config.yaml
rope_fraction: 0.25
init_std_qkv: 0.0235
init_std_down: 0.0
learning_rate: 0.000837
beta1: 0.95
weight_decay: 0.13
Each number is 128 + 32 x the weight over its row's rms, rounded and kept within 0 to 255. Layers, rows and columns count from 0. Numbers have three digits each. The size before them is the row's rms in percent of the matrix's.

# down: layer 22 MLP down (transposed), 1920x384, rms 0.0492, rows 1206-1222, columns 0-191
# up: layer 22 MLP up, 1920x384, rms 0.0549, rows 1207-1222, columns 0-191
down1206 085:170209142249160022140077213147127089096152037154135160145102073118121099135129123131109141131114122118094130094150116091101146121089119120165140130118202142160155152109154151153133153035115107127184138162156194163085099113130168126119167079085115087101086122167122095119091119085137131123100120122130177130106125150172126111119090138110127070125134108130103128136120156120153161121156185123137124130144112066155064123128106113100128100121203138084130121079114115159140173186113111084151128123092093168132098089117102118093135174137117197106123140101059179123144141172123087160
up1207 094:153201152120125142106153086135152167128127193131167119091160128108088148145138169097146164129106122133133117099096111166183133134139101137120137177101085112103140118149143172088105105161180092105117064103117080121121158184092152145159134133127163100133070081159163128179150120132119138137125156072153057126143161143121142091124165107128139087154179108137113190134136140040131125141094083074121147153065144153134100123115146174178050150101048119140198113112092209116214074107108110109082103122136133135148120185104114107141151115100111173132144148056121165093101126116152103135
down1207 099:118103136180158150168129170136094155088075092142221163117080120092139124096095062110118137152149122118142064116114066114091075145113146153100091169156161123122053143109074165123229171104101050126178125063110168218104114086115194152166115113127121115153098195101059139157157103141139112095057125077109140130068137139144092117095100163107133122130133132102137123077107184079095082082112092151117145109132141089160181128152163133089100130109096179116128106092137096125104113078160154193130148173133124108163145121127095110122127064101164076108143139099132153106133156057124145160
up1208 089:120106115117111185093162160129094106136117153075136072084161144169112129120127116094150189124160103143164142207098108100183121129115133111157128085136080159091088156098095167128139147125166142162109138145174117079129171117103108148108149146167114152136144146146135157125125128117126197163116149117160129101151110125141139177147210085147149114107136101068093169134090146191155121120094094107100068110112115128101140157138146146155054156155073173099119100153145139122124158125149162186097108211115178132080122101150166097153143150069105135163089094119117114085128078144090194135
down1208 093:206119125120089141141108211129110105076178139144129097158120082106200103134143098141120140128121124101164070109127092176128093143094159133117129129093166105137086141126095172109158163159113130177137107075144192153128168127091074096125104147140091134062154149103082174081121133143037142162134134162117125078096117127152171132140121069141127127088086171143139147181133095164154141103124140187077170093137131085116118149068067090088106118134064100065073099145147107199214056086112124191107206118128094132097110113126128105124173044130146128085191132070163092061101123126155114121
up1209 096:130162150106124149117129072149112120120129121061102107059122202155163106076135053139025147078083157137220118077097061105097077137145105110184153132166109140159080198178118173093105162137184115127159137148147148064114061086113137122122103120149192140157126111117093139102105134134107119132133156093133116154172107117148142089137130129113102112183104191149172089106117116137124095128046125093148133128099115127140113124059144189029149067139131086060090196120081099121135123160140175098200152173121196131170133133120120129139126075113131128164084128113120046163061147125110119151
down1209 094:074127094121133121104101100133146162148169121169110078119146123168177079135133150158093109128105096137149147127116063168135115115112131146069137129167141132123149140132106139059085144080118071139146149140145114104104105168104138140128172117152086075166150115122098139101191088117118167137205102073117129109135143094089074089150113079130134070152129149120095129126088131093132144166134134116041096168144128154130099113183192124173160143130167118125147126072119139123167168114167155153138139105101106121150108215061128163100100139112148150117124133113111156088105092149126170197
up1210 091:141151132130135103073060131075141141118097117137110120213140197155153142135132151128089117103157145091124110129161167143171101168084120068155114160126134126153195117110091138096063102161036142166196088132123094156132194098108150091171152127189130198117148080118157169170102074134139144134122100136127144164143109060105111144116177135055134141104102178100085155118100144172147092170123128149127104114129119145149101154102132126104120134142056135213143164125119124141122155129176144069061107163223148109137114122086115160136101143123149134183137120183113153150115085168106197188
down1210 092:109146157078119098108077154089124089108124116084142120159136146128142140129123105134110146141166169136121119047078133097116150082122120166213073067170114079207111151194128112128037088117179117144159106098082092122124163113126071037091142110117122180136140150137126112089170064104192074051068122149096134049089114107076084178105128127120104140133143211145169117096084092111112135128138063136124128130104081155133134176183144142144081068114133133144106169113153104158098120134139147068087112099136095126105111145146136131174121111101151107142156120149147107159131098118119157182
up1211 091:106142170127183181094156139120129174179125117099125100140081143142038134165171117195127109172150084202151109093143180113142116135165133119181065084118166128129095136136108112139074128126094129125149142103124096165138156184084070142079141094120113130157162085116104108111150096134094029125105178143094186140143082129148186176060129147137131179120147089126173119085088116139165158144058132076120114080091180069205168164086100113135089169076124132140095174145150176123083149121134124095128119078094099121146138148173133142119126139133052149115083160098124131105149140097068174087
down1211 095:143150163146100129145123135160080075133148116196041136140145121131153106156093149166128129152089156120111153089187119127170096162078182122213116093061087126135107156157123107068091169127134142131091132116098131165121165125068147097106179085180143109120118120127112138144099120130134143072187138108112155130171147100114160114118112106131137132115127132142119092159140140146174127094144139151160084081153112075131187152160136109103151184115124126125093150123133079058153109096156169154080119131118136136169131137073087092140141157128103137071133162119126132141136165094132168103
up1212 102:142147114126067127107100140174126141131153131121160119208096179174148081138124164112091148168116159149129123164107154071151137100127139080149100123063141189118100173157179142098133137188197104116097094164149100096123120128162145160142101110130119151100118119157151141105166140121112128114168143079146101134178161148110164225131135149146152158217094137184172105117146145117131135096055125084098160134134144119103118114093159140144085117116115121149124133120069129111096121088118138169139098099138100132061182064079169094103106074151151149107166158150114084099113108117148130159
down1212 101:122097145145134088136089124126183080118188135101129137080100091116086147092138155141112116136163162117143147108114170127127148139155167120154195129129140095075087158147056166065154145168112152170151124129132126150117173155094134141107186041194162123151179141122136123152105185121115087128119113100194111128086155185152120165070196168080151077099153151167163105077108132126109141148093195102128133192180103150103187167187122137140171081121111095147101116095095058133075092106108113052111124096194126118147122135050125093032067139126073128098124126186204111181124158140126166130
up1213 105:143133122130134133101082099084154155107150171119108116097104211144124133121136152138174136119140109166140129188147170084096105144144153113087083154163163100088108180092119091145070093197180161133163148115106110114101098137120078147077115089184161148148140149098201137190139090135184141121175129061124139107113095060121144124147134145161104141156080104098145131158094094100154158163122154105147118096076133115087131107070215140141164150159083078104121089171109147149117170049170195179130175090121094125167090110113171117118106151110129127125138120169120091171088131102174113134
down1213 104:130116188128140152118106145143106131090178084136186091117130106121095090131105154144060103136172106157177098133131152115171114095179110094071129159081188129133074130157159088113112135104149089098160076123163137110103083153192084147110130134164151121135145131121167091090106083154154151144071153161130116047127096165109116175165115093115144099076083095164114133132161147086081142131159118120125127146116106117126142150110129128134165109159099167128119105100121098141201122088126065122120170102191057170125064105149096136134123180141115114168112157206136100099148131113155151140
up1214 087:158255113146086162125076017109062169160128078206135100150137125170119085184154184158126123089111121128098113170142100119108112113097097068131152058174136074126090113136115130140157179150198128156091146114071093156126149078134111140088097171137123117165131107103127141152113109125165114144223171086121115106128121094147106102128139069131120135162153132148086200122080133069104101152118098127118086130104127126142143145084120110114128137115096128151138133135108170113146121098091143136052117088124121144169106132154185105155088183149152145154135143125124063083139093191160131183
down1214 096:077082188168191167087122052161238151110163128069126128137103068095162152161121112099130126076095106164149167157166167170113110096133135155136177067170161131180112133100120137155122138126122170172100182108120131173135105110140174144135104139109138151102084108118149088117120146119134117124118137165123143130149150103109057129115098175105109086149116090102124141137125166074095174125142162111111058121086108107159104126110175105126109060099115109096103116114138127175145133137121140064162154121105161092120117135101172117159102157130105166106144121127221080098135105215139090144
up1215 101:178118158125072124128097072127100095126116131143105110143122170149177136149119119147127152132144135125113131076156130087115112058182128139132114130113116069071167137127186126150094082190103172063143089068100144192138137179131147132138108213134185165118131062096141199144075162113170117168116089045109174153141163093135137137127161111139123151120153119100080117117129115132124110103091094173132102119177096156109158130114131183174126156102098126177159138117092106130134146107154139118121148137134108149168092151168164105111137074133162147154098152104118045170157065100173132141
down1215 101:117114140115146146087181063077175115101137105091117162126095152101134151130116125115137118131139115131103085116144124156127109178165125172177167154047106122128172112133099155134101160109117064072115139151104108150145154111118083183177150185129120105072145149131169155179126130114067128176132144080086155152084079115105147106062172108073144136090134100140110155149101144104100175180183146129223139134094163140160102092092165085031147160149173115152146109171128141135155088078099141137118137154111174174155138116068078100148097187132113132165148117092187156088089130114174183151
up1216 104:109121089110113098108143136115116103134159128118113142112151142181146170114155109100143086135136154140166103100105069102211133155180134145110117122087047180099187117138123150136107152135160153124119103120112144128120130151157077138090118093194143087112084115181174182160122170136166136107119163090149110178134178148089150076080153126162155113093155159142207107106143036105125170113108071089129134178098116151172113092179137111100137096147125149099194125111109175145156114149072153189148074155116126122196109132094162108153108107094137135112110132137085117168096135099156134116
down1216 106:109161142139153108132104104131112181128100124158078133071114132080147107146100066065177145119089109099033170098135218140107163193122121082187184129172140097170129073124135092101125142166092147199134129135117135130141145151142086178140094104135097067109148122159187117190159140171074152167151124098132184176108122096149131122185108130145077107147089144163121115143193172150210130098129177161145193110158144128161105161106159120138109133144121101092113089110109121145103065145162205142112115171121185177086103130140154086109123101186150111110102101158141157106139106119112128163
up1217 106:127096134102148138134099053116127144122128120099164144149173097200132127168103103105149089151142123119082145131110139159105122151161063162148115101139049069136044106122116093120134134137126179081102155096182057129131150125087100077155109118107160142150173088079110154129111125109122165181148136101118075169116145102184178182091148128132107131096153156077097100096078133060098148088094102163146118114116130117113115196122098145135107151144109140150101090135113117140161130086168100202119099087117122146110180147162082118139182061137104148165132096093125170085071031106182117121
down1217 108:096132108107137108163118182138119105141154104133187169113151136118096173212075123100116094126167122070123137190132148164123129174108076153077162122158119135089107089109127137096100104124108212092131114145137142198121108090128094139174104109069153141144171118124137165145098159088091136071126128120137079184117135136163146144121124132120108138132135137129152123088074122105156109138137127159157124138135135124091076178125106127074124135145090100187116141104125159119152124090123135167116098148113084114122117115132086170110110166159168134134115144110147103164148121110131111125
up1218 094:081102158126041146160146118075093100118061124107123024176084180155096183129127141124113139111086165134172138202078065109120104148194118157131126114104147135113107152123138084105085092139137183087143094126073155145130108118103128129149076112141186128107140120145191114083133147133153126109190134028176139110139127147107104057062161125067125162158136139144200137117117158146149129127109121175107124134171151128137153133116087135103162220150163112079127206192147138117126154196108136137144144161148136109132195104066132132121091195106134128141099162120129163123112162117153190128
down1218 093:126151136160170096109119155107088133128176136091098112120170137166107067107142097103150072134100139113202110185093150130131102123116085161147125194123161063175178110139119143092135057101124111156147158115123088075098111067128162105131141095122144114080071117157129161179141138096082146105144143161075054159140169128093117087153095134161110135109136128103127099087119137118149189058090116100082109135156213106130111114178202104129162144162134104118106153072166082163140103149146100084077191104081105136139124108137128136155132164143091140134172112081144150142161158071094169156
up1219 102:142129092084141122167137108088079099098134111118181072098117208130135171107166092180128123144142091193134101078086107094136151151180136111093156185107076115108209078096172158146076091162134085138095107124181127095155147145080151163102055180190129098125072104098115123118152213138135158144164128087187142127127164129166089126130224069131205103128123201125099112085133111159110046153149089131167103132141126100105125124142151115122103118128115155112168152161174091138169151132105124123135158113156118154179085130152139146085137123086140161176085140135107128119127104126124188116
down1219 103:126182090050089149127105126051068124102126111118133086128124148135168180119117128114166146100142126105040145098183146131131154137066105195123168132145148147139151135095152100073100116098156171058101127113154077089072115155149184143141128130103166134173068140175163172134153119132127115107114161170135156105101144189143123131150079130041086126124149124137102145104123169075124124188173075081126111155121184094170083128176127153185111143170130132170122157104120107152114136150135159131121121106159131131135140057114138182089163145117136128129118137153136134179198127069129179080
up1220 099:085075124091100160126148156138181130139139145091161119128088161172202113139116128091131164140148109154117160141127166150136127085140122048088120078096127130098172111101085173156098119113141129143124124132139114069116129121160126145130124096125126181161131181159187193106157038071139149190080130082147126100089139071111196119139138062092132116211093114112153143103191098117173141101141144096099099129126134115118107127174107186099067101121071133133139104159166153098175145145157153169090120090208158235142146081139117134168083093138157139113165063115084115159141150130104105078
down1220 104:096094213165127097052156107204154113141198134087073100135125038110137145108071146144131091084175096139098106180129112119107108080090129119084120073093172071147140085108079142158093133117105145130127147206110111071141152115111163117112130123113103092157127211187122101121117100035123149113161073134166174141150155163103147163161117195180086104131125128150113064118120138079166174105141156146167073151148133103157090125120136157085193141074117170136135081117107129088126080150133122094134103109142089050112131097105089157129106160154139167107114179146166033174091130139151163082
up1221 101:157178137117135112138093045093183108103170146168136116162171170134138136145106109102162112134087110163133087107105169162050144136128115131084097161079120151108105141151095171101118106126141147112104144116097097110142129111220096116105128133090141184201112080104107146139112123092130170190098121126107111105117123095159100147180169170113101170112106135063140179127085168177073120162107074090136181124149143139098187108093169186151074195149076162171103124093116134158153120124164131122068148116110179157190149115079169151134122093101119107107128106103094103149113115140140236091
down1221 104:151127135098142101109126142155140106100153122121131143073157177093121160142157117171146082049140123078129100112136110047157130131146146117157127190156176083109122187156160203204116084139165149103145134167181150154090126142121118137177166166103167130139105090119099141067086161120106186092131152148090111098077146149153159113068165119108147169172142140133171123156115134133171178112131139086132127132164131119050151159135133141092108179167139080137158108138100113151137152130069137111168126069082130085111156110123118052123123105149132189148151134121135091139134148097156110085
up1222 102:229143130121104112134101124099123150097130101093097099161176114109112058158077068156138161163063127092143087163146119158135086158155097058086093079123152147133197146111089093170106109209100139041124110100126164146170113141114107117149102110171161196055184097150142119163128137094167145075156098118126133130121092099131140205110078030090126136169145154064110151113126121121122120181143115151188084157136137123109164164169106115165130189109158119194104162175177076164144129139130099123213105154201065177112123116129146116138127104182166135161156170143090124125179141116146091169
down1222 104:079083109142213146081144139086174215143137227119137057137112099117191122142100159176114160120132142153100154121079171114122153054170150153147093107120108084171138140103115127138077096106136134096130122058181111096151118143089108164181175171121136150190105149173143177079113129167142089138124187048117055129146133107108197145160133076129144094097138137142160102133074143087111151160151119124132168157141099141143113136103121117183175166115114119073088158079157117113113125154156143165122132143086114102087089125106146075127133118149115130070109121078150181143169071100110148116